Each number is 128 + 32 x the weight over its row's rms, rounded and kept within 0 to 255. Layers, rows and columns count from 0. Numbers have three digits each. The size before them is the row's rms in percent of the matrix's.

# layer 4 attention query, 96x96, rms 0.122, rows 0-76, columns 0-47
108:142030121162143114121093127122129112113137156147082138158208146135063106154158114130142150145104131086159120123187127139139130175094154140074114
087:109063138132074154139155138098182168127124100189117118090078200086125129107114125116119082128072147098107085142112066163130191121106101119061138
117:116155142112080128171077163125102119157165117113106124199125108102153157082136149142097126172151095158121105104127147136112053123155137151183067
098:134111163116127114124101109140158130102109105069133151087143090093191177144143103096191132116098095134129106106169120188143112137139117140151195
108:163022140090140088187194153094125109093100094144118101172118137093113183138112121131201137105147145105124126127130088128207100134085136114096182
086:117204118134091113183135122160077127110186173106114138171110091121167165143172140120083095171188095135103198108116119109154124156146123103180166
054:117069160092050177133123127120161179176125107094106108115173088086103087119138121129177165124102148083095104097140122112049114097108135131161042
089:117154085160099146093123077100090071086172149099064098117141138122082127135134150160051150151158083123177133120099105089076121166139156155066069
096:138125104160118137108081060160176146107161081104174144052164081079116126083077110101207127110059191092162137154136182120078128122114156144137118
088:086133112147120151154142089150059171130139135078131160145159141097119138064142117184069140174144126114106099125093206187117149144133148149117075
085:112123174122137115135168133164168101162080119156115080171152141100161125111152155168106095123144156166110149172138116143092114084158159099196090
095:102072131107038123139138074125141090120110116163137172039079152166137096183124155132149133141134108115164212104073122089076126100142111131139111
092:156173126125113101149121088125122107086069147117130148101070156155148182128211112114138106180110095154105169123126116171127170149155071063145142
097:126130164134080149175120039143143140132135133082220102122095112131077096128165121117148167128127134123153145110098099127178089153157094097087163
088:103125096133081136158158104148144106130122168044128148113124147070084151210117125137107160108133066098165146096119084131086108174186130150126127
086:132160154117075140102163080117132147176083109126144098071130122147128132146156109160121160150125133224122134159124121091074120090081164081113082
089:139104154059107118111143118148146105099144093149141114097133092177187154117183111120141081136106150133128174132130086142115156165180085124215156
088:143111109188082119086075091110065179053123199097134142149136131118135091141186151128150110163127147078119153095149096191175092157138127080114166
094:100102110087088145139155161098147102120088111204097180092154075142143098182141135121153125084113178158117181143144151147118070102166168118139112
089:142125194127097113189120096056139134175087144072174140148161157131150117127155119166151130077106192130096137125160142116130155101089170129198155
089:107115110128094069146104133074145038087103124209054137134162140148165150127120136093142131189164077134153114109169114172131163107070148106142129
095:159111170146081139102079107131124121102153161048126117119138140174187082200134182126190115108092116091119170117105156130090157102177129077154142
096:078169071122149136108189123147113158110113090151141184041096148142151138092135130128053085199137107156101149137094085146141142138077116122126075
093:106121090136164157147118087191071119146136109118186145157128106150109097066113142129090162177108147139121100166119191056171088138134156098081082
103:143127191151100103128077106243160135178099165084193154099122121130154100172127149151150123133151133106102164091138130144165167132157119067113100
112:100117124144171158151124136137142102076132160133061118110197100130083151142151140109080129134111121053144150121135168109105124121117195162130062
107:111082211129085162092094145107147185120152062180211134136157117129192124104191104092162164162130154095111115124140108153168098126136130106136202
097:084151115170070099120135135166117166107164113129092100126077119077122153059176138145115100150142133082135136162115080210135165171120102145150115
085:150166154142194120044121124164164087120109187138146170108177112135134091163109143123121149121142109142111167114100174056084132106122127092090039
091:146181086139123128131072094055072127062115087145106099128090159162079146098119127115088121135096117144153098117102102141160102146196069170101150
113:174124108140105122128092142161135064070187108217071113104135131105154129140124099077179113133090109127165128139150139122074146090168110143145131
101:101103112139113152185153154193156128129135128136152134120083103097095142113143118134115137102151149099151135137115178117151086128035128162128122
105:133151148070135179107148124150148138197150105132217128129149084150169135103104180108108058122143132097086195153175132082096088146167124133171115
111:176152157145097169162139134161142194115161158168163124171082095086108085099121139126070079101087180128147179132165143071134095093121060106157122
063:103088103102228147130163135070137095081109120160087108100145147123178186142103112143145149112151101155123090085165110130106079103096165133087125
101:109200096144064176172084107165120153123129120118105125150152116062129134118128098084125126193139155083192140114091137101105117182173102125135171
092:106139116095202208137125138120070089133132128081195114134126135144129102134184165112142109173159145113130221133146098098133090095159126176104191
074:053146158118102157099150102175141111128106095068152177134119132169194136136173132112143125113196072087112138134043100126130149160157163124153141
138:182104169118150140104166096149162127148151143175157111100119135118122086114109128151102068089101180105131143136169159102136095044089099101141105
103:111175101097171136133130154154164160154140135127169127151141150160063120088124110185137201091152113167172103120080148182120150171047153099135109
096:153143141113143131077139150170144155171105127148132162106086102167163156090128112126169107150131173120059096087133136112156121122078130102091135
102:144123188139112137095158131192126109124103166106145080108137129141071157065150125138145126082116153153098090134201110200085120135115140175173181
092:161168125113113065129113140139103179077151161131194068176122082153115067158117112178147138119166136155133087118158091118155151140099119127204143
107:072138095070145120134127115075145136121140085175112186201112111075202094112143095178114187191121142124129126122100091087127103148116149080142110
103:126151095153143114158075215145130121048138179137143117117151149136105124094104166203162183094080142121125119150138101140154119098126113123150121
087:125084122208100143192115091147135136102171167163157108059183107125131091130121091090113045147129101097096100084145173136100146153142146106127118
091:185145137163121112136152083128213119183130144091162123071095114164176125104160122142176144121146186123126154201141099121113102149058140075105112
101:108075087081226090135111107183200133158137100176145136110079186111129136092116153126063145117124086125107128173165128069096107077104087155084159
093:104077173131130142146163131115143131111115109102128132125146132117178072169143160120068143142079131142066102125120116186066114149133110099147129
098:137147123142133154158223138103157142128140162138153105084133110128149143121155155083146145102133166102116084094081136121096109105188159181133127
093:179106108152058067081136064095103135076133165103163149153150083147162137143123134107113154092069107137137147153081127126206145124131108057207164
100:126083121157073156116131080156104153152111080114121156116142123112171182116138144093140122154101105103160139143111111148099147070108140164123151
087:117083147149077117139181135159123097104141172179097099103084115099143117129142187121160143160154086103128115147123166106155117104072125181115155
100:109119127155125164107061175158105090128120155122200133158058120142204114159079112121137168087165119126111131103124108120111069168201107076187173
096:174146125135139154123127109128150081096120080122115228059093138156140135098020153153089122106092143151114133100163133129143124074114136114180126
109:073098144189134147086139118155157136154153098122103164085170151183106046160111139100129178141126156115147068140105094168132158119137110051110114
103:125165143137160112125158158113174084038113089085108187189122207134129180146114128126163143119101156152137097107165160160161118140116120199124093
099:090122104126056152124213109087082166190086112188173146148148111116112127115097128144126101147155111100125136101115178094109150183113120127136166
103:173084132156123138177136102111087138097096121076153145089117128119064119174123085150122161233106135157196111099135146087038141140081126105122111
102:100146132096162101095141098180140108081093149069140124086148084095113091208106197095144089078145126148104217155099140093163107111103148139177085
099:131123127135131136129143063096121183138111064124178140150106077131073101137077143099176120148109141157128165184110099082133122164155118120199114
100:093094111164132090092078058211148117090137123105181155122110102144169128114158091112140095108135146160109086118083099166100160125162095142080187
107:091158109145135147145119113199178158170208107139149162141175087128121153140087145128113143055164110094111102130114132104120124146134159041112165
090:136108116119153062128165125095116158157144114119057094092155177171084120171125073106121122110093127180119093123178173124103169117110183113158102
133:141096163135158109108108072146151158153086117125124069170128179178187106143113159101060148114146143071161090098158169179135155126103216103131094
140:136071163125146110105113077149154159135087121122113089173131200198176108152120166084073127137126129066150073084159158174106178126127205138124090
130:126085161134122111115111081163133163131084129099126079193126190175163095142116163079071129149169129082141078086146135173096181113113207140130078
109:153129114131080165136146157099131137115118133109080184145161076162176111132110130188191119140141173216133139164119127083142108120161128187156139
061:127196085117147121141088179128139090131150112121135151067133051081059125097139135158156144116151118171099187156107123074169065151135092108134150
053:156156086144115099159147172117092091098143127137160140125141079042063148129123094165168143147175147210128171155119092110141093080143077087100116
169:123171091136119146135143168096115102113167138123146171080140062066082146103136086177185139096110117175110175173093108091166073134127046094115160
097:120137121110108128154099102081116139147154174093161089111142110200099074166159153131156168185099125150126093090139117104095179155125098131164078
102:137165151114068102147143129186178128142103075104097110095074175079129068141075160120179144148087105105152120069113162121116162172169155108118172
097:166152083132123126128073123131161103115111113050087116181112109151139140186110178127099115083059157074134095089124117105129115146105090119150137
109:129128099172149110110101181129147162172083125137076114066118172086136167089153127172064152115156155105138031069088140156143159149118150191085120
101:111142131084164112092093129118157116149131169152073110103085166127101124133116068118132083161174109157111093152151117077132094108137133082148102
102:108195148086134148189057100141117119146193129104100156117202141148132136131202132096125146062059126166127163139069166137102131147089156129090128
# layer 4 attention key, 96x96, rms 0.125, rows 0-76, columns 0-47
077:145161177147128132156136166169087162119153167076118161137134094166153161171065131096100141117128096112154130143051087106074113132118148187109095
083:081154118109163137122130081088181100176136145111189124139178115112128131063107167100093134144167125177175143123177201120113118143111093138127101
097:140068105084134192154144119141171128085087121079126175165081104111126155134095152165135111086085094152106143097137128147119159126134142171091131
103:161117115132128117091090119161154123108163132114103085175152081145176116181126177127130116118118163146106132128112112052151069109156081126163085
113:130103147157105157101093162164125194130136061145107130098084136139177082127076104128124121102088173103120134184054121162114097103113171211092152
099:169091160132156111155123179120097105075127137142076105165132102188180174187111124110149111098104093143159167104119122125112091135167131148166169
142:104165123152134105098155072136131096166164110126201124072158143111118062072148157158091159165151142117154097162127165092126112101076092090132072
097:081153132082169145133135177101141163122121183148123153111088198147137157095162130197114103114130096179103138143133127200173168173126150148132101
096:064070180148125101136099133119155110097151156068118113157167090149136124119157175150112105085160104116154149088126140136170056163161125132123104
092:129175123099127155159188155136163027130110185114148140095101139145104140124105121158091152138182140145143159155121159161117145148060132156151101
086:163143124172129151165144090131132138104147159126156219136126165112118125070145131103157149135095113099153168099105158156097159160063177138121103
095:100190079176189065099117134105106124070151130079176095125147155101162180131193112190096105161155097139123112117161099146139095185168173122104111
088:052137116159132124072143144109094215141155155087169090099131107130136187156171119147173101130157129116149086138127103158135096162143107123174084
096:104111061154129111094130168148117151096124216056126141087139100094108188135166119200138129171120136175098171146146098111117099104204118144127100
100:110144108099133121131098089112097115092148171137128051151147101134170142192095197153148139163074082111117153114129099083089099110175175105065120
089:104178113113155086105142076131112132093113155149151181136127077135148192099157174101138114129170103118129182123144173153112136158093105132254140
094:149112136188166093177051141133107183155151106162163080129161115143159155121160123122142111063179169092161132136120089081152083193147114084187119
077:080140161140129161100171185143161105093124092167101084139162124110103114104152122174160171165138075133113137131136116104148155136116164155121139
092:173176120188182137177105115132084096034119072102161135138172121108104150069133114166107138129099088137113139124147157093116115157121125138124115
093:133093145205128136141144095141137156097177112147133133135144130136085147108083120088105117163159153090151146153060144128129067118104087097146136
088:137138147149138110110164156159136145097119069123121121165088159103166165153110155084125123120096193216074077170160157144170141137087084077134086
093:101128143188128106102154157139131128093160154168124078138160162107139144108193112127093122185147117071102100151114082168102114148140112130108091
102:110194101124144107136136111045070090147077098055126112105103087127171179119112132143139178089137120114224167120162159141148114162128170139172147
113:124141137102146144165163146177156101132110168126145199077097124111108123155161125157101114138127151138124184126139141145102191156105170149164139
099:100166089171113156113157125099108134074166182120141124162164138093098106110164118093097174167141176137142115125113106100105106205183095090104095
109:149139131148173148159109154099158070128136103188111144140069149145165083158135109224100126116128149141176157108088128111125131137064106115171120
105:152160067135086104109148116172157125130110088113153156123160083083106139107141092155167150109181172108073175100174134063078137135091127148188155
098:114111151059098110134096123086119107139150129122128067127167124171176108139149135073160149076186115129166111088142111099179116178134137086132151
090:074134129152147154139177115107095154087132137098137139175107129093146152076142121145086150169078136107155154068130142180039191136132132160092106
098:115100128090132100087098142156124149208087163108108136078130091166132154138126140158174047072153085150100112155156095173166107114129161164104140
108:123121172167110111129068181166130106128089148093145147076108146120138149144200121144119086077111105147107097092154066173146169120136125158137075
099:163123122092176149142097150163175103093165132105121127075133148116123124152147111177121135148127120142121052070175140035127144127166134117079167
104:116119129156128150081101161109114131077159132126101140124092168102128109101099100163043127096070086155153118159133123181151173187103091125143173
078:116171201126142140093148131134106065151114084184157103155129069192150113114139109145164157133032124124142108156128138096136107102139166149121151
153:111122139099140099059130142059132105175120106114161076144168077123136094154146122112171053115173098095199116183130137168131119097096168173152190
113:121117134097116146169161153177136088144128076048151087114094114171113136099127088120081103149055107189164155134159160187137092149139143147116117
107:114123174145124098093114103137198093132154070128100135099119092120176134102122062131127098168096066139157118162112155195139170158149111136131155
130:160133100131117176136154151174129204145056178117094157132068193123085164158136145111120103109112162128098169059117105135160130115138099134111064
069:141086077121099093130150156118146176114136128133104149118169118043119120145088126112145024087163147099163130157111159155133171125141138154190175
097:120080082160161152151120086084133124129103109119113116168157129108098111162101153175164143126124150091141110169168128138037202106135148107173158
104:103084150146119115123069120091068140094113089132159182208069114153164178135140109117150116133083101126151140129126076158102176189106104166151165
101:079102131139144169123094116108146127128148141053117096100140138128143135211164183129107107158120152108150148084195156129126177187124067130144136
096:162158077131134157121118111120151097172134143098082097115165153144096113123150151160087130180163091138101127093117132137131151194163123086112109
102:171132159182112092143113188143201157112073102147167072116157062141180087089107126139138131101189106133134104095128127129111131127134148192137146
101:136118115142170104081163128123140070130080124136077108113117122143119119182153111107107138150055084192124112124153174131163138144209123156155093
089:123144153103119123111148069092048129167143163116122162156135167166187177065107113165121135128114188119184092122039131140134105135129188140105125
099:061114096157112150126112132106093137099120095174181121117113061122177118137093157128127072139161170131151104161089129130090199136137117151172174
109:183079114131136081143147102072141123140135137123135090123109049105124131117103071113109135134161146142133011140100091143150150109150099138063165
099:160175150154105207131140123146103158151177127158104169155109098154151156148132135076123113086149115120214080122156124147138157098130089139093104
100:113160124085161186071063113168158148112046098124144158155152099146153116125152130104150143096164145111187082109125097137202112118073143108142149
094:148149126169140164112154096146121131127126127173069111135100173097158140116074121153193180145108097104119108108160069145130137090130131091154153
099:115097157080147163155126125190105083112122176166173108159105139148164083156109086130156152106120140124118100128186156127123094156135079177091102
094:131129084155122138169084172110114103073128136141153147063125101143139118133159098117165110144144126126178109123144121138088161201128162087113183
098:146162123127121131150123163107151160099116063117166103167061113136086142134130093121146087166114152141075144084100123148147078085208101098086135
103:154097077119203112098096146131136117106093152094132071146088146127117116151075053122131135088105110108128152109151107099143114081190114166129157
104:141105121167149111105184176135072225125164160146139126130135128059127115156094119126128137106137152135151061197077115108142150140147103160148158
102:176165164067092121102130132124114113107115078096111140186125159171126156159134130140147174110084118143074157059168108112186171103168080126131101
092:129119146122100128175079134152156116128143119116093136078163178128118164119094088124088101079119125082151135145140102197173090129094170151131168
106:084164113133110142145146133123079083180132163126080082109146136166116108118097104179046089090140131150100139129102167141158138144175109133086072
100:087194174123085117078128104122106121126172178130129110161142135105138182112140120147167114144141116130130133119150164190135131130154098206137055
095:160037114128098126122100167125115180165136164164117138096117071094132097139107123156121143144164072136191124123132145124151142060131119082126139
100:149078118084099098120189088127083166094160083145130129203105127143159103175106056154155094156127132099107096143141155143090093080135119092110120
103:184126092162114126081204121120160112124056139090140081153131178126110093140151117145177131194125206152106141137104125143151131144128108136137131
101:120123158130101113127148117094096158163125184157098155119136143102158092086099165109152195086218140125129173110081107107121126057095129188160111
097:165124154111123138144159117150131138128141147126105100143150148137099167144146086132130222129151120116141160103154153124115082035129091168129147
073:146056178123151127152154141140184136103170152182102141096165057129149120054150117115088174099130164133081166107090131100162092111111088108154178
089:088148100123115180053119132111146094109045115096187170146113117166107151175063134151174078170113121117151116155141112105088165178106132099092100
106:177147064103166153136149096179175099092095073134139143131159127125175150136108132104101152111034166127089180098100162133143140066079163143103170
088:155110151146143113146112119150172180148169151157135081142143097112131079108097176113087112094116149075102140110148136219122092119074162175171090
108:087164094130087146058118139121098098127062110082159135136128122149085141173083134164174044197119117112179114165164145142087163157118150132121098
106:089150145111105152039146183138124101120099147114168166173132102177107122170099107141168078182134093135203123187172152124107151180127099105131138
097:108122145149089143093120110119111109092147177153128103141153095107120145082145173112130112103078102098056084090161079202143212167136106064134078
100:102154167129080171139084097120094165134184125096094135125145151039067173118202103102088150141165175103160169042159143129138132187116145131114163
097:086156114150125133116117164092096092093175166159081173166068148155164104169166173147103107080139145155134135112148159141139082189164090125081034
107:152194120104123137079150124146095164080121104146129150111077119125096101156136092107122079115134149141124174162150109155175117127075107141117113
099:113068173166158121108152140140113105158086146138096136115135080159132042142157185138103116116191132123122120166119103162110159086038170057127159
106:154113148145090129098090116120088180113088119078135101065125167151189176177081091160152122071118132137118122124089107073138130127145160143166092
# layer 4 attention value, 96x96, rms 0.103, rows 0-63, columns 0-47
095:099108160127155099171102149116144121112093106159114076132183151146105145070128135138163104098119128185067061089149117076112094153098145117153192
091:133150154143113126091196068149135107110157129134141176135116124147104063130179140162078124197152137121107154157100106109065157122119113177125113
085:147134138124072144140188135093131087085131111087098130089053160170101153117115124076148160120077120098147113152150124106087145131132149145177106
101:129111123123121114100078116114191116102116155106127155102150112153124166192125195142137158104093169110170146168192121128121164117091145140152091
090:141130154171122131134153152149164149127131124125148203120067184143189095134102155086205140096131095123106131107110056114101130143131151093092121
105:109099144125153084181184121163151060186067069150147088161128124105124151127103169096120117107163110179129192098103180135067093125144100104116120
095:131110174110146152181111085087111083070151124157114081139197159128174127140115122126142138108134122141139091068191177040138086138126117077179114
087:110164116069161117177173180141124119159139143094102148118114130087074091115075146081096118097110145120157172055159173108085137146125141134138137
091:128156153095168086146105146121108142098170163174137171115133143136114061162098056137129171148159090126091092104176096097133122150089111065177134
077:148153121098140157095058143155138067146094128050126096062125133110157151119138154145143107124138157102109153139122091133133156079152180137128139
096:123093168106131188112086138088131185120090066193120139161104103099127155124181107130087171114097184106123117085116123077119110097154145145111171
101:145150098102086135121118122083146129106172133114114116161192170151073192143066101150076131099151058124150116141114113113146084155142098121187093
099:119088160185178149081149126076134121131127091165172137096094144105117173143135112141124139106125139106093105075135089087197096130143145129143126
094:122129135144122069144152129091129099217149100140162091114121118080079127150146088127108106149141162166162172111122145093115089086117098120165150
095:062102098125186132173108110127113141157129146086168154133161115105101150084125125108050114093139094187151087100112106124220118146114081078204159
096:076087121157119134158085138139073123120115089076168058156110138171111164113134129139099166157126145158148144077177137139151131111146154137163129
094:173126107148119105121149163137174151169084110115073119126095112100077132132212093128152124167133104120125163126120118128135135060132151190077173
097:145145135130081185080097103132114189144130104105165140182100147126129099176108112043171118148067155128125094078124065076120143075128127148105093
086:123092083185114088200080122158140109156052086177080141136117104143154114146153174115112132127165193141197156096133160060142124138126152081136153
094:127139123134143182141171094153154170177064114195134126105122110139096138152087134126124116044069150166077133107138164109098132161128143113114135
097:134133168183139183188161094107081095144089108103154133135146126133131142105109117128122130099147111124097145144113151145095071136107120074119141
095:102205130153135117110173079107158169116118142123121028157096111084129181121140200131141182145120148135158093151184124101124148129141170143147134
097:065159126100209099072148101165068145162128161161161103099073091164181136203117131147205101124143139132130112119136134127164089099156097162159085
090:124207138102104102203112128084094179155137142097169097105086167134115099085110203141100089103135155178168095124126103170145154113114129106106147
087:154082176126098188160126079076154128079073130082205143130081132143143095150177141156112158101128098116128107128107119124092106114096084190105160
089:120180116152085140157097092113140168102095121174098091108146076096148113136018117101153119077123114126097092143141155171124102148131163114060129
088:088129107114193075160134146130165064174093104135154143124152187129107190118103179123149085106174108222117161094143086130139134127101097138142158
097:138160124130080141131078098099170152086174160122110123111158123089155061140150101072127147171125174111159129128151159131146151121110144072081105
088:133053130137119081177146110170161139084157164093120101125155093148153106175151133067102089152138085099148073090195094101193156121192139120118117
080:203073159157090171105140158125136175134133088117113135102099065117118129157156093160047157149141147091127126168094159128115164108155148128141093
089:120096103151069151146104143161167129137118098088107106108117057131141119091122150188150172121079144093175141163143129094102109122075190108165137
094:110152110177139163067132042117098126154174093089154108136144123155172161125125059168113129080148105158138166169129142164091116107064118129149093
094:193134131102157106147159152151207146091140107154087153098127089134199106117104187135131082127063130132130167151127108080086095116057123160140172
094:127107148107141185129128117125070191114130203213140154115147138171157089138121125109160100178185120175158131109143096113100107105150084078144121
097:165134139170037138144128114144105201168140087140156089127090132110070132094170090106150111138091094132104135124133147156076131070069122119197179
081:079176132127204133106110149093181179137152043104143136096175191160099113147097142104118126135128121181063113100084092076121166122122134143112124
095:107089101116089125134140145139102077141123113080142062159136126134212097161135089115158146102152128160108099129093130216124096145172153129106096
098:117149143180129161118152138095171177115133156141154117134151122134127096133179147156084169198169145113126092132097089073134120090184101117108172
099:146152082178153105136142093146153133184084100118132079157108139129131152095144116103095159099135140154170142126137200061128081132204071186141201
093:146132138145117061147078116141157171177056182149175126118151125132121138176130095130102129166131132127101089066086137106160118074129147064203074
077:151120141080157194094133161085172163185088085117157101116121140110133107134185105102110088150122149111201161092114162127140060172160144181095168
096:071116169127144124115103171141127187093105092129096104064149128184111120099161125055181116066134096128145152123158131157115128155087142192130173
085:125102076115082180096118112112206115155153100121140128197147140120124195197148092152143167201140136110117129111159136106145114108075101101140106
102:122197147073106158108152070132066130140137135190162109133142135183158114114074055149175102126132171157129076162166086113160154123154114120127089
107:094103182105124157092164132140088129158097139221132073141146066159171098149152104110190137148088099121118128144134072043105122159102147167116148
108:197127119113066072180138203155103151146136160139057132106137119116111082110163105129130151141132131171127105182171127133176098083117125100224084
096:144138116148048104146097185105136113100085091142137120157144101094091135130112149162096147126169145132147091075117158102072099149147087162068174
087:134100182097157099087129216131106162190112121139107120139092115114074149101156123107112109129113122138162123137148059145132108083132177142106075
097:150169106153151131124149098121137177074124145178172111125138129112080208110112160129090100112067122097082139157175130118202094122128143167118102
091:120184121095138157082108110179135115060178179133209157156050170122121091153183097083123126179155073153179176091150099083150136114094157099110159
082:144146123144172053120155117142085160139156109165107078146144148122056106202178123124089149178199110143098207130112129093111157114162117096156118
103:189087124129166064099129144134094107087067101138056111108126118141199156167091059081094086126142142110086144104115140158143141130068115150176090
101:116133117099134043157139179144171154096189157110119128083152112109144088081093181223154133148143107139095118170132143114126167147163174141103096
094:143172122102137152155139164137108174190160081135132130072148085131183097126112152088125143181131165119181111131140100121149131171112166109168036
098:125164166110120145119082105145129145092114150192124149114146090105117116145160138118126123058066088135116097163154136129127170136117132115081137
098:118108160180129112165128123179113208194096135149142159159138134083093154198140096116125127170111089087111155160087102116129125071111108090111117
098:150153170159129092146111146121173145175144130131164064170028135172069096081105109145084101145120112165117126120124086105120162106137078094144156
110:106107145147159101106118093107071099104135176189125089135049125114146073150108128092129109147122120121171174163097161112102118134110152157192120
097:127062139143086107107081113156102123110138134136123117151171135158142184159160115123203157184118124139145078133103109135120119089124136080038201
099:142141137123157087138123101120148058166081145048137115076084140088129145163120136107116120157136128096166178144124150114143210133041145113149180
103:125111099136079156067096146118123133119110081127112069162164158125103141142126151122139129145128102103131138153185142205099125090112174181082168
085:105172107147155179120150099156148154131115165152153127193157121119092140117143092155152143209081128149142135137116126109113111130131127089170120
094:125077164164201108111080189160162131148116069081101084114101155111164140131147138124110134117076093167103160142128069176147084129075120132093107
101:102112151042157085144170079064111144142128160126192139183119106159104134147094084132175129089158118142192141106086105148172115117143155140081111
# layer 4 attention output (transposed), 96x96, rms 0.0773, rows 0-63, columns 0-47
093:133164131178106089088135112202112167129111119068080156110091167121183111197131141127100142111185149091082124149145115145157171159087130115103165
083:127182123053130152160080143124087129183120168115101071101130160189107126106102138159131132087155138171120120056131135080150123115152136183095105
068:094094123166152098116103137178119126094102133179121079123134144109088176149115109154135123143165177183115116088139131121184070142182074133096099
087:098129144155120156113167187162105082088166165100121128141114123116140101152127107075121121113104113105142105118088126151067132115167117158043089
080:138137142175130167181153075161135143095121129169086125153177130173084083157128121136106151187092163039185174141076118099129115079161134120165077
093:145080148110158160163103191078106177070111128139134129128124152121156126097164119076119107133177147120148185110110132158148093110093069188155158
083:127115130162130092091095124099167142066123164146156106086129174087152159125139148135138142146158176140093162140155148083117142133190097097137140
072:165108115120153130135185150116125081080098129182074056147155140165107177100168171102109133120116161112084172110095126187155131137045135136117120
082:158158152151125155129124088125205148133142145095160164155115156136152142093070077061071099084121145139148086167108231115158144092097099165168122
072:160131113107081094077196128129091134123148178134158127118111107166138145185065144142149073204065107176100082062127157128113209151150102134132143
085:107198128162117183161151105092155147106094127064152107122098136143170112117122173134140137114155112149139195138177055146116140142092122105109103
095:110128130124126109124143136153167089189150145091108103110077078113124082070120098079118156148093175145140138130115178195108161107132108200194175
092:133169098155127104126127137103108141133152109105102148179151092106192120088104126175079128176153120134134104152094097099114113159122146161136141
088:062140105143200120090065191100130155079173094088138198131107139083144061080122138086147161125106168171139118145144102137095171111120113156159127
079:158148179135132103094095185114142149117146108116113140150081077083130086095141131128127134118099153122125115154137205168131161159106154122073103
092:118120101095203095117104129102117144151121153183118142087130088141212089108092128129146107190150128146097059125103070097090115140072095136082148
086:140148124140154097148176093122134138059120146123196140156105151132144081136094159128121186043100095125163144138115064153111129104119167122131124
092:119123074131120136142139026109162127137172116123101093151099107147081096146205116151085096167180112113206154107086129128148143190141146135139112
065:135135202093183136115105179115145165135161095130084158088143102131147085136148088154171064115151089097122142133095104139046154076148088084117118
081:124131178132118130165151145107164140114144054084109139122098068101169175097146124158159092177139156112097123159129104166206135107120146107076130
084:145118197120159155116123099170109193057128102148095134104117148156123127126076132143134121153141100146108137129072064171139085109142087145127102
092:152125158135127105121148132068062134109110138159065156149144171109168201128158117186080100118074090115181164143082114121098156114176072135130137
080:143110147122071167119177181124131036100186139099108176144135095104167154087104113152072104118163106110076132112088128022163142120144183153146093
080:087162084142139107094140149111114169136128160132134077169151198093110098121180107148089115135055117134148072102115124211151115089172126130129136
077:086201085107193101148039079147108172153148174112097107111137092186190184150141117185103156128141075135102111134146103139129151116164165136078099
088:131103162119106149110124118171137145113086091121149155150095123106139178170180135134079099177065114065101125171110126174144108133122142098187149
083:140171139087146128106170206151092136104120166148143100194071182120100079123125147087134143087082120096136174117130156101158085100135124119121101
082:148164132132141071118119142074165117097122134162103095123129168150057120132200113082137138124108114091168122122126101127090153144086145175111186
080:126123151175180157154090111119099124147075131098116148103180144110069120109143099133113120162107099117095124104146176139117126097090200161071126
075:145168135154172104083161049077113162124126143092076110113109127108175137134118136152151166144191130143115140131101079076071145081138177087097117
084:169107174138103100084133112126143100128128087194105086063145122193141137167161165108125158106131098171100195157109093145097120161189117146094112
088:140125082124137153196100168118126167092109140152147137144146112148089162132072169105111147150148127168134142153089069150115151127144100174123118
089:125196143153172124102048166103114164099122076118149171074171156144194175110142135157186105138183124139138088096159083116103100151147135134064104
090:161079101141202130141168131089165088130089119078106146114100143117128094095095145152168233114128112144093103136185140161166109130163106110104118
096:145086174107119109123039151169085119132107117165129138030148125161141157168124142131115075172058149128078139118149141148121121121139133095140121
086:165114188150023146125153062121164136153107087148163116102074083123142124144129161071168100136142123078193183114136138117103107099104161141144122
090:156139106139084167156184150129108146161113192136106120087141201090046164122161108128088068105134120097143113125146198155136125093126125111120103
094:125094126167176188104136129126130093103129098088086141181156154099122102111144053136139112115146155096115147134165136201078053109148125168226102
088:123067114118157112116149132121139094109183165132169127200163134166099103151118113058155139172069167147087079129119082114124123152187090106131093
098:152088138092116143057133113133106108143134175120078114127096158117149150090156189128134096158147103108111121105200131120126134147159134209164090
087:108126146146062149126146151151120117145173102090123132066140126145096102109116127073138093142151119159115126113138148119148169157088158067209112
089:139140143107106114144132040140187049161101185160152100092122148145095106145132119102138127118138069141063191162082146078118120176136095087084131
085:094159142168138088077144117145139167159179076121086117107126191132129116129111168089072203127113152154053110086109107115175109106156190127108086
103:107128142166219100136158138107155132067089130073117101108176137132081131147100198076122148100145074154152133106159102146101114101145093143075096
106:111104115118140118091119124170126133127088187104122128082068176172078155122125107140153168119176157145188126081146083134141093123095075081069091
101:078170115114196144178131098171099174152104073106194109176103083126152112124148114106159116148150107126096160148126107178157166153139051133133178
086:104138129094146145119157142168133146142079163094091125112161180167116108137125114113115171073173138104103132101111166121132124079106202152151100
086:130163106096101135128144137179163077108153151072187091098099144136170122118171148090142109134071137091125147172117074112150171166086107144121126
100:075151151124086143102066136133118152187122124157132103168132079147127111086147102095132190164170167085128137170096145126143147148092123129155222
093:109102137124154127114123200095115189113143130149127056127127123139135068122068110170138166167113117125138157093105133122128059130130088112129113
079:139169133108097170139091120103136132076146083116173115139090070081145071159090100140147161151066150085199153092102162140177101081175135111149121
100:117142124183096181137132124161090118213130067100172112142113097118106099077145138103066131169156138147180153158074128091091201170203130099053127
096:151123106131168162112092070141130162133131103167165171157102143140192110174082120110160122131098109191138111134125042117080145159138098103164120
084:096102159161139132106143122083153143146123138056154164168105188136191143138084111134182130100173091157091112156115136074114164122105153160143146
099:146096117092077097179132111153117084168084148122160079095155075136134095152113196095168153064155143127098170130188139085139074112205161092139159
101:123101103098125076099110132089128123134064137147061093099098152124107191140080200162097144133147096077107088123169150177085183132169160153141098
092:131113169151120130082123135186132126120149120152091127098163101100131183182069119144149141111117146086121123153173115092152086159138112071092139
109:159136158085110105088164116095127144128161131094209130168120072113115114068118133165113170152124122144123073085139153040142099155174088107065145
088:182143139128197166139107116158146159122095122111185160196162175157112110108126167141111118030061152123113153122140120125149100156136109128141111
116:105105097166049153150084099115138140094152154125184158179118105142139151117109123131157121106028160160096134134133118107117145133228116087122122
098:122124120138157090126118091150138106140136208140148128108133170091106082103130137225133164109104137149103128166104151089108153112110149120174179
079:147074155123114168131126200165103121127101105071157149080102159168091171117099106123182148142170171153095129089110125080151123126126078121156134
093:158100121153097121152168088139114059118088112157105116142106114185127178067165196130110154156162116153102140146125144078102152114161125146115127
106:072223112126062159149129139140135096108115160089120099146116136128122144178105156156108167122131132144144119143209124150102219133078128121133079